Part of a small language model's weights.
Size: MLP 2048 squared ReLU, vocabulary 36094.
Architecture: RMSNorm before each block, rotary positions, untied embeddings, normalized queries and keys, shifted keys, capped logits.
Training: a variant of Adam for these matrices, 492M tokens, 3753 steps.
Each number is 500 + 25 x the weight over its row's rms, rounded and kept within 0 to 999. Layers, rows and columns count from 0. Numbers have three digits each. The size before them is the row's rms in percent of the matrix's.

# layer 2 attention key, 768x512, rms 0.0453, rows 114-127, columns 128-255
099:514516485493467498491516519480512513499530471522550473486560524552510510503516506489485484474509538511495489514534527512498505507496498503506521484473496456514455485493524474460507501495510505471440482478561559536515454515513478540515537475479530497473513497502499428489495527490498486483501497485512505503514511528491509524563481451491531550537503498510539534481478436494465499518468
099:512545444477498510475528507501476523479529550545517518531484500488489499545499530470571497501487456480508456477542499526471534526479521500493525492479501516486540491517492506485506536524501481501489495501509457545497479493538493519457515460556543502525491470522476511515508463500513528471511465478514456452477483453523465527493535464480489469492506458527491516498496489461518482524463
101:517473485471501494505512489509491485519479520503486511465545519517468456510543516452524466506476455534516521501474478505453530505490509504494530477483525489521483525523495493528514534494520508488531522512535521464504499531511505493469492470514518474528508521475489515435518519467475463505499501525516516524450520499516499476505561513542472513531540547490486487476510465489529533508492
096:562488511530510519519488524517498497501458520477524475509492483518538523500466473513523494521495533455490500523526528514534472442465489503485504512447516504478496487526523472491509453505508536504524489504493522483454448507461512538507479516481537497463483505508502502518490539498480471514549532504515491486507502511449516487533519511504467495510466550501565518479456486503511525491485
102:497558504505517496516502533461503526532505492530533514523438500531480553497472505530504522497530445491528516488499511454445504461493502463523489522504490502546506505533495463576513504492495517470539482544463468517514510501434523492492506462562514462501518497529511488486501468508515480495511511517464483499512476520537547516488495500517463508525465522509461480493523507528501474496472
099:517559468446515488524508470487539498532522475488518487509472453425493533551497502492486479534495502466525486485522485501521478448528451509531491501488507497521503533483523499474534510501506513471471450490506525530481500466497551507488515474457510529473496542523519514480481532477517481502479498488489502523503501508519457493514476496491503500519488515531454539510497493468473503511511
101:493515463511537482500460542511457492566493489496491522503532562546522530490536512507483447499486457507480478503462533466507475481472492514511483478514505502486514497516462510492501497484476480498473504505469489502524529502517490508519484479515484484470512476493462518522513421490538495535493494536466491462519480514530500529511493481510553512483510526479504462469531460460501509513496
105:484479467527472497507454501474504504492518508500472492474475478492470522473508528428504507511503515484490513506526491498494520473494490537494528486527514471505494522468491495485494524499471508485484524538500536488492509514538514511537531499501506499499483519491506536477501510494529472522483464500475480536507492540497515510484473514583526505514529534468530515497486483508524528507468
101:489474477501487496496496537496472471465519502550491507502481515467504449515526523521441475487495479489465501481491452513494452512519521461464508477503552522520526482478537493482550506465499526499495524484448480509506496467487520501493479491513472464504513496478525502528472493475488556479457513484522449526492526501522481508517495433509494504478506497498507484516501490496530476515524
096:487520498508492501506466516511483525524486494479483558509512481513532481514537514523475484488469539426481488494552510520468508496552506487518507525540500490506496467529521517491472478507484472526497464472518533529509510457520440543508515491532473487473482487506481485492500509507501522507488488482513511490482543520507509499506491490485490523538470482491435534482550508449510488516525
093:509518518512495515517501481495488514507527521498545531494478518517514504497534479498480487447503501445502505490476493508490480495506470520534530524475504494496474510460498479510534472498486545500463511468529510518504472479487465488518503532476515433495467484481500480513470518533528488554495504569491501496520542501536492454475506499477518502491528508489464530537532566481478565493540
100:493494509503541515504498510489526501514524470504472500526497454452529520495501477486509486504500496489476535470482510509562482483526510554490484475502459525489535521478498540515480439466520505517469467489528475507473475486546484460503499470527511508505452543492495467489519471533556504528473489462490502501522464494490534514481504524467479512479500543511505520492545483483489533548504
110:480497539508524512482485473466508504510530547462466500501505515501514502519481470472474526505496544508516504485476505538524514506524511501519524570521528513468498503517479558493482463475471499531417479458487506510506532517515510492524470532482516502503478467512544487533518504490495537533475475502475484532503507534500532512490446519461479497489469532520518511539503471510496543494549
109:490517473498492559466486525498546509481479502516507538527446478497476521521509503516502510500508576434471502499553488504544505458466511527521547517496541496496473500468522497502495468474540501529490517519508497482509456487490481509529522461459547533504464494520517509506521525556519500499484490513495474499439491533488536450498479514475477517487513507497497516497462520515509536506493
# layer 2 attention query, 768x512, rms 0.0457, rows 115-127, columns 128-255
103:510516503561546486497478483487518445482573537539448559529499498516438539517468472514482484540483519502537502511509494505520474488462496477501519492520494492497482470523499503540494504536492498536464507560500499488480535444490486489489491481481468440466467536503523528498513495525534518498496446482530474526476467471484521497487464472479541497485517454480469496527493540493489520519497
101:480579520540520505466503506502510527494522466480485529503506484499501496528524512546500519502505523512498478482484500507488465477499483504502496454489521530502505538541478457493534509516515503495514558491538503470536482459494530455546546510498468502475559483517437523479526547498466500505509524502520476508522507494512532499482532567526515497506467537522472495552530492474519505484472
098:490543503501490525450544543462519524514533477467494496502502538488471483510475530512481527498460522493478472506519505477485526490496520505501486529492558502531515502492500508496508487489516488565489517480514532519445524494490501483498503498511474513511513516495501529530471480510555498515489505482514515507490500488458530521527530431475507474482540459478521543522512530508557491501511
099:490510528498489522561500537530483489493478475497490484462518479480494523494460482518499541516526527467491465477513529512486518476479471504533514490507493496485542463507476472488505542488503459497501492524464522523545517485521518541510515488545500533508465554481509467547486492558519510532470470464501511489512478483452512504503431528545477481505524519507491519529508512502456519525477
099:494483440461499488479463434504460480484507485504469508471541484530479503498488513497474477532525445514517469498524486504472471509524464517557509500499507482502521497490515518497421503422462531484485441487516458516502507501523492504525499511502487482541488555506520485523531446498526503477479481509492525506492493464513464497486470502436491509488445558513482516480481496499473467536491
096:534521496517483526507491528470483499493516473522532439484460530503476496522524487495522532483528515506498502480479473474478475502500486508479491499517504469562543484532528478494506499519561561488497491469492547519515482472492530523504511526503466537476465498520520466505482545532479505585517527502508516493506524498484485490512514459474454540472457460526462492519451495538523546495502
103:540478534482511490415526505484502504481487523518465546504490488471472448544504506522487558495548541505524470518497481529511484525551471504492494552477500470498506518519530496509477488519526535490532517533477498527503472475463520484492495477511472493484496480468485485477481494523475517517517496533522481486473470463548515497485454480493500459497477521489466527527471504490421481503492
094:458502504465476520524480469531484458479508522504507535503515500475477537525507467521529518555512497510471476560459526563496508456508527486463480527514472483477501503552512516487504477470518481529465504475506527490502528487479493539468499508456486532500544532538482529500521523501488487513471518507470474497486494491485477505508484458477545504550537472511534511504446528458534480507493
101:500518524505482503541518511437465522487518527487512464513503538495505525494465502513488558511509492490518514487513522499528542455569482502480521508485523484476525501477497523522472481532495477546484500494516492519476498512501479510476463497476506498496487491529492492517499504489486488495515517518503506508502493513479470512483513451470480486489477554527506503471485534519530545500475
104:490499500477526501532537480516514523477486506514494503502523536533536477465497528504467497489499492544509527518470511532446497508479482518517475456527523513481480447518502472506507503495458533489460505463541484488481484476538502510462489509555520507495493451521428496497450526458502455529545516477500466490486497468518451547488495528518525484530495476499542465473493451479482486447471
100:512503518497523472468509461519465500466546511478511475451527531475503457524507471519505493565471544489497520546517487513498506462513503477462473499501501510552498471491482518499510457519479492524512467469464528480482500530465475510478484531486517507512436484493546518493535484543457530521499490541458511497526487499490502469478533494486510523545488529543495516466506499517505538489477
101:493473490515510507445496456503501476502508585484524512496509496471472522517515478487492501467463526456517521471527517496553545530471517491493517506482519523497496499464498498446502488517516510530543515458535502498503477472480493499504500475529495535503506511537506506495489558510480469487500478496423486491507500497495490479492507532498510501530544475533487514533503526491501498481461
097:509464526492498520469499457472480463506506525501491496447488513498533515501496434515493517535503554500486481519517509505507536495498521525512455520512481484492513500523500566545476465537502479504531488494509572483485529508507488498517512507521459488507431462499469518521499487570512508504500501493509470513493454496473487501514425469482505489499515512497504510482475518469541499490532
# layer 2 attention value, 768x512, rms 0.0401, rows 96-107, columns 128-255
091:473529520497478540466463541494532518521479501479450503497499518492520496509489537501506501480518498505483502502498524494485533453449468493498481546505499504451546543539447521469489494485520563513494495457497436474518451506485483514507476482497473489506491467479479550494506475527525505508517505504494473507514557495501487505556490484530511428508517476480508509466497508486461523473518
100:512522460548490462510480498494501459462503533470471465505491472468524500527512505501522520513451490492473515484487460528493473462504486516515533514480515486471454478488500493495500495502542498563506490516504503529541503509488536538470486508482461528511543505514497484505494505526509505500544473435496483456517471508522508493536509475509528481519510500530515517470534484494467538512457
102:496499500530529455539488516499527485434473487504477505446482432520512484488468537457476495537506505529497426530520486488433476501495496508534554468483525470499483541496505495500490500526482512504523498491493494553556479528515529516497507511475527487506559485505485520524492479511471512502486494467502509502503530492512520518537486481497455516513510480536484524519484520491502457507500
098:511535493518501529493504484531502529532490459530524515502489506528473492530518492494481502500498482504490541540504511545466509495470534479520501525540502453462518493466488517529492527522493487488493550486515528528451559563451522527525472487507485496515482493513549504491514503493483538483532496536504522536501537531540485499553480500488480487506488518516520502526469503512502445505556
097:501566487450506497507448477535503483526491520543467539477538488516488481542488487499477551488485492536461505480524502491492489542527538488512483479535488514536504545527481496487533466531500492547536519485528483524477509463496541512506498477489504479461523489498505528490488508483478459525488454480477513526515535502483517508501477498438503482453460481472465499521482488490498524461510
100:486527471520497509461504476464444500477508529522504521462511471492476535529534505518496530496499497529464520526477530517530498501488522484535479500517504457500445494533512503475495511515517498490492477500547505498503525515492510513488510519487523496504535536510509531493500507482481522496457494490488493440514512531505494493489496499542499498500476507534520455482526528478497500541488
103:526453493465484503481493535509539525505492483477457470439500523508487464568496483555491507500534476465501520516535484473490479499500465473501501499479492522496527444518504538499498501549503499467528505456461488475493533484487518485495418514507519477498537513505529495484488490510488501487504495505542488461510502478490500536453504513470481505485515526523485514528512505529485457512480
102:512491484513482552479483475489534504503502511462472480502476519531458546523479527522484484527499517491546519517536467516469498497512486519496511529493488511466523489507532501502487498521497495497491510492522505458518548515466491519473489495462480488468489520501509471496539497463509561480501516525475518532495490451536508546519477490499449493509503499540515518498456496521471511533501
097:513506498546499488515470474462524488484488503504484463555521493491535506514545507496526493447505468507519526529501522508519487492496487507519543455487494539503475452508478477515500505510513452551508481482519546499453539530481448499486482557515490493522471525534498513514521514496464452512488522492504521513484483533493479494496477501481519508492448505423534469502505487508473482503505
098:488480481488473522551517478502472522487491483499510478447501502482540532495510491513503468485484517500478542491506475510478537546516499530494506537509548489547520496505499518472484466514489507504484518527516509514506488548510497470465529503469480562452503482453502533501515483521520462555510477488520502530489513528522493519498483525485503467471445502564464456496494499507480520445492
101:463534463531485556478498520429523530520495513499475484479497529526522475534527503486533521510490474509441555473489482526491502557493461493490474498506501511503510440485483521508464485516485477491485491517521522476504513509514489520500537445509480544503520476495518490491494454495493501555489485483507482466493533483521521505498541501494509526468454488549473540470499487504506494501515
092:492497545491464522542515472564536485516497512436515528504513544463488433516487523484538505507517490520526505508482533477510512498541527478489491495513483567528530411491478496517506491485516482492503484541467482537543541503495488497525467539497468484497529516505496536498477493491455552498539507490496530519515528482506498477511524526505492567501520491456518504513479439517526495477494
# layer 2 attention output (transposed), 768x512, rms 0.029, rows 96-107, columns 128-255
094:481525499520454523468509470439494538534494477551525501525516477503490500481499501472483501484522503493481494502555525490468489517503559480462498512484513477530538465470525503484514496527487484509462516506536492478479495529499475458477474543516512428509503516481501489498455495475475498505471487460528527452537500500478493503506520492513502500538501513488484479505478511518504469523460
104:478476478497515471502499507548492492533485492545545542526455474531509537497471479548454509511484481490515502467479512523509554513485511453484554471532566529534481481482489504490521473483554461522497482533525473524506481502497454505525482498526477477467537467497513453478481500518435494505481496491533496478477449498519518515512549510495488483503485511538473491529473463515466482484506
106:490507551510511503496493486489515487515506524484568526508503495457490502496565489521487532460479542506484523476454523477555491507507505492505525528551496524486487441481503486538532517455557503530489467494512509518492520466483489478466533507540526474478467514486482532508524492523518500469458478486544489498542489496458490503472479514550533498504497462502482506509470538502469558470504
099:486545484504479466505521490465484483496527541471478484487522533455501448504485494478485506511491562510499521511509508515477470491506498467522474483484424531515493473520508507483527516480501537494534472511460532519516467492516484460527450490495496477537495497504496505515516450472519475552483472518449512517522507470554534520476526479480494506493559513489548458471487501522493468521494
097:486516446547487488528497489529492497503468525468505485515509494470542465447499525525521491476496438527475500493489512508504493456487521510515519468491447559521478489532513475502525483512473515491514531489493460550514498491491518478536549460494468517501451507525505475513481456474514513471513482543493459523490470540466515506510493519483496514502495538528494494469475502466493526505508
101:548483532484501446500508489512457509504519519469483507497452494522516479521509488481531513503524516480456523477477495487516470505531503505479463512512479487504525494463473492511459480537556510474482459491477517519505495496527516513542503483508525564501441463492523519495510494504543496450512480509474494522450471483496533516474495528515496516508501488461503437493486484474484519501463
099:470520477489460508501476504443527511510472504519465540514512485513493510529512483502466476512495514485493492494513494487495541477484497521499518462509466498540481520534554536495508515550455489474506498518547533478516497520514449502493463496479470503512512525498506505493482490483483450540512466521515512459494461514492456525505505433487504487491527514505531466474471472486503503498542
103:483545513473512525503480498462501477492523529499527490441521486464481476498510481519511518508513574467490502514498535490506557493526534507514454488493464510540481487516538501501504498506484491523469500497475487516521518504471440467460496491473510520501487495484466538453496489448498468562495505462508551485531488549470486517524504530450523486481549459477499475480521478477512499524512
100:507527456476501507454515495438520533453451519490492481487486495491506523504464516485489456504428463447518504509488509514472486521539449468509491453471466501522495532507467470482540508517516471466545515511522518528490483490470434475554471439527513506520518561522521492487488473486527456498506487517472488535490489514552502553502526487490471508517495508504539478528443512481507472498491
101:469519514511543524449492496524479481535480517491450528520530484500494536511513559484508512477493457507491525505499500529502496505503488487492522512448482490494496491494464518516493503472494505500484492501498512484534476475473507499506492497439507470508480467487498485510511509487519488462492505496470452537479520448483500522506462462518495508473527485478521544463466531458513510477500
102:533489513535511533571488506534495424491545485491546500435516537499514486481460488486501516494496503513494485499480485504480528480492489513512512517486511510454484518473529495484490523522531522470505492472491518500496528512480527474483483526437522514499484439533496460523504507533503511460532515510513469495526514491518530503498491517538516470466522499519484515532498491469501522490503
096:485537478498501520487475517468502489487483506474490508557449510482506446489499508495471495462469468474482438517522530503472457523493471462527481543462511521479481503514500494474496493464474507480537515506496518515482512514544527513505529479478506527476507536501544466537496478494480451535461523464510542486501503496497503499493512480465518513502519538503519524507492457482500489538475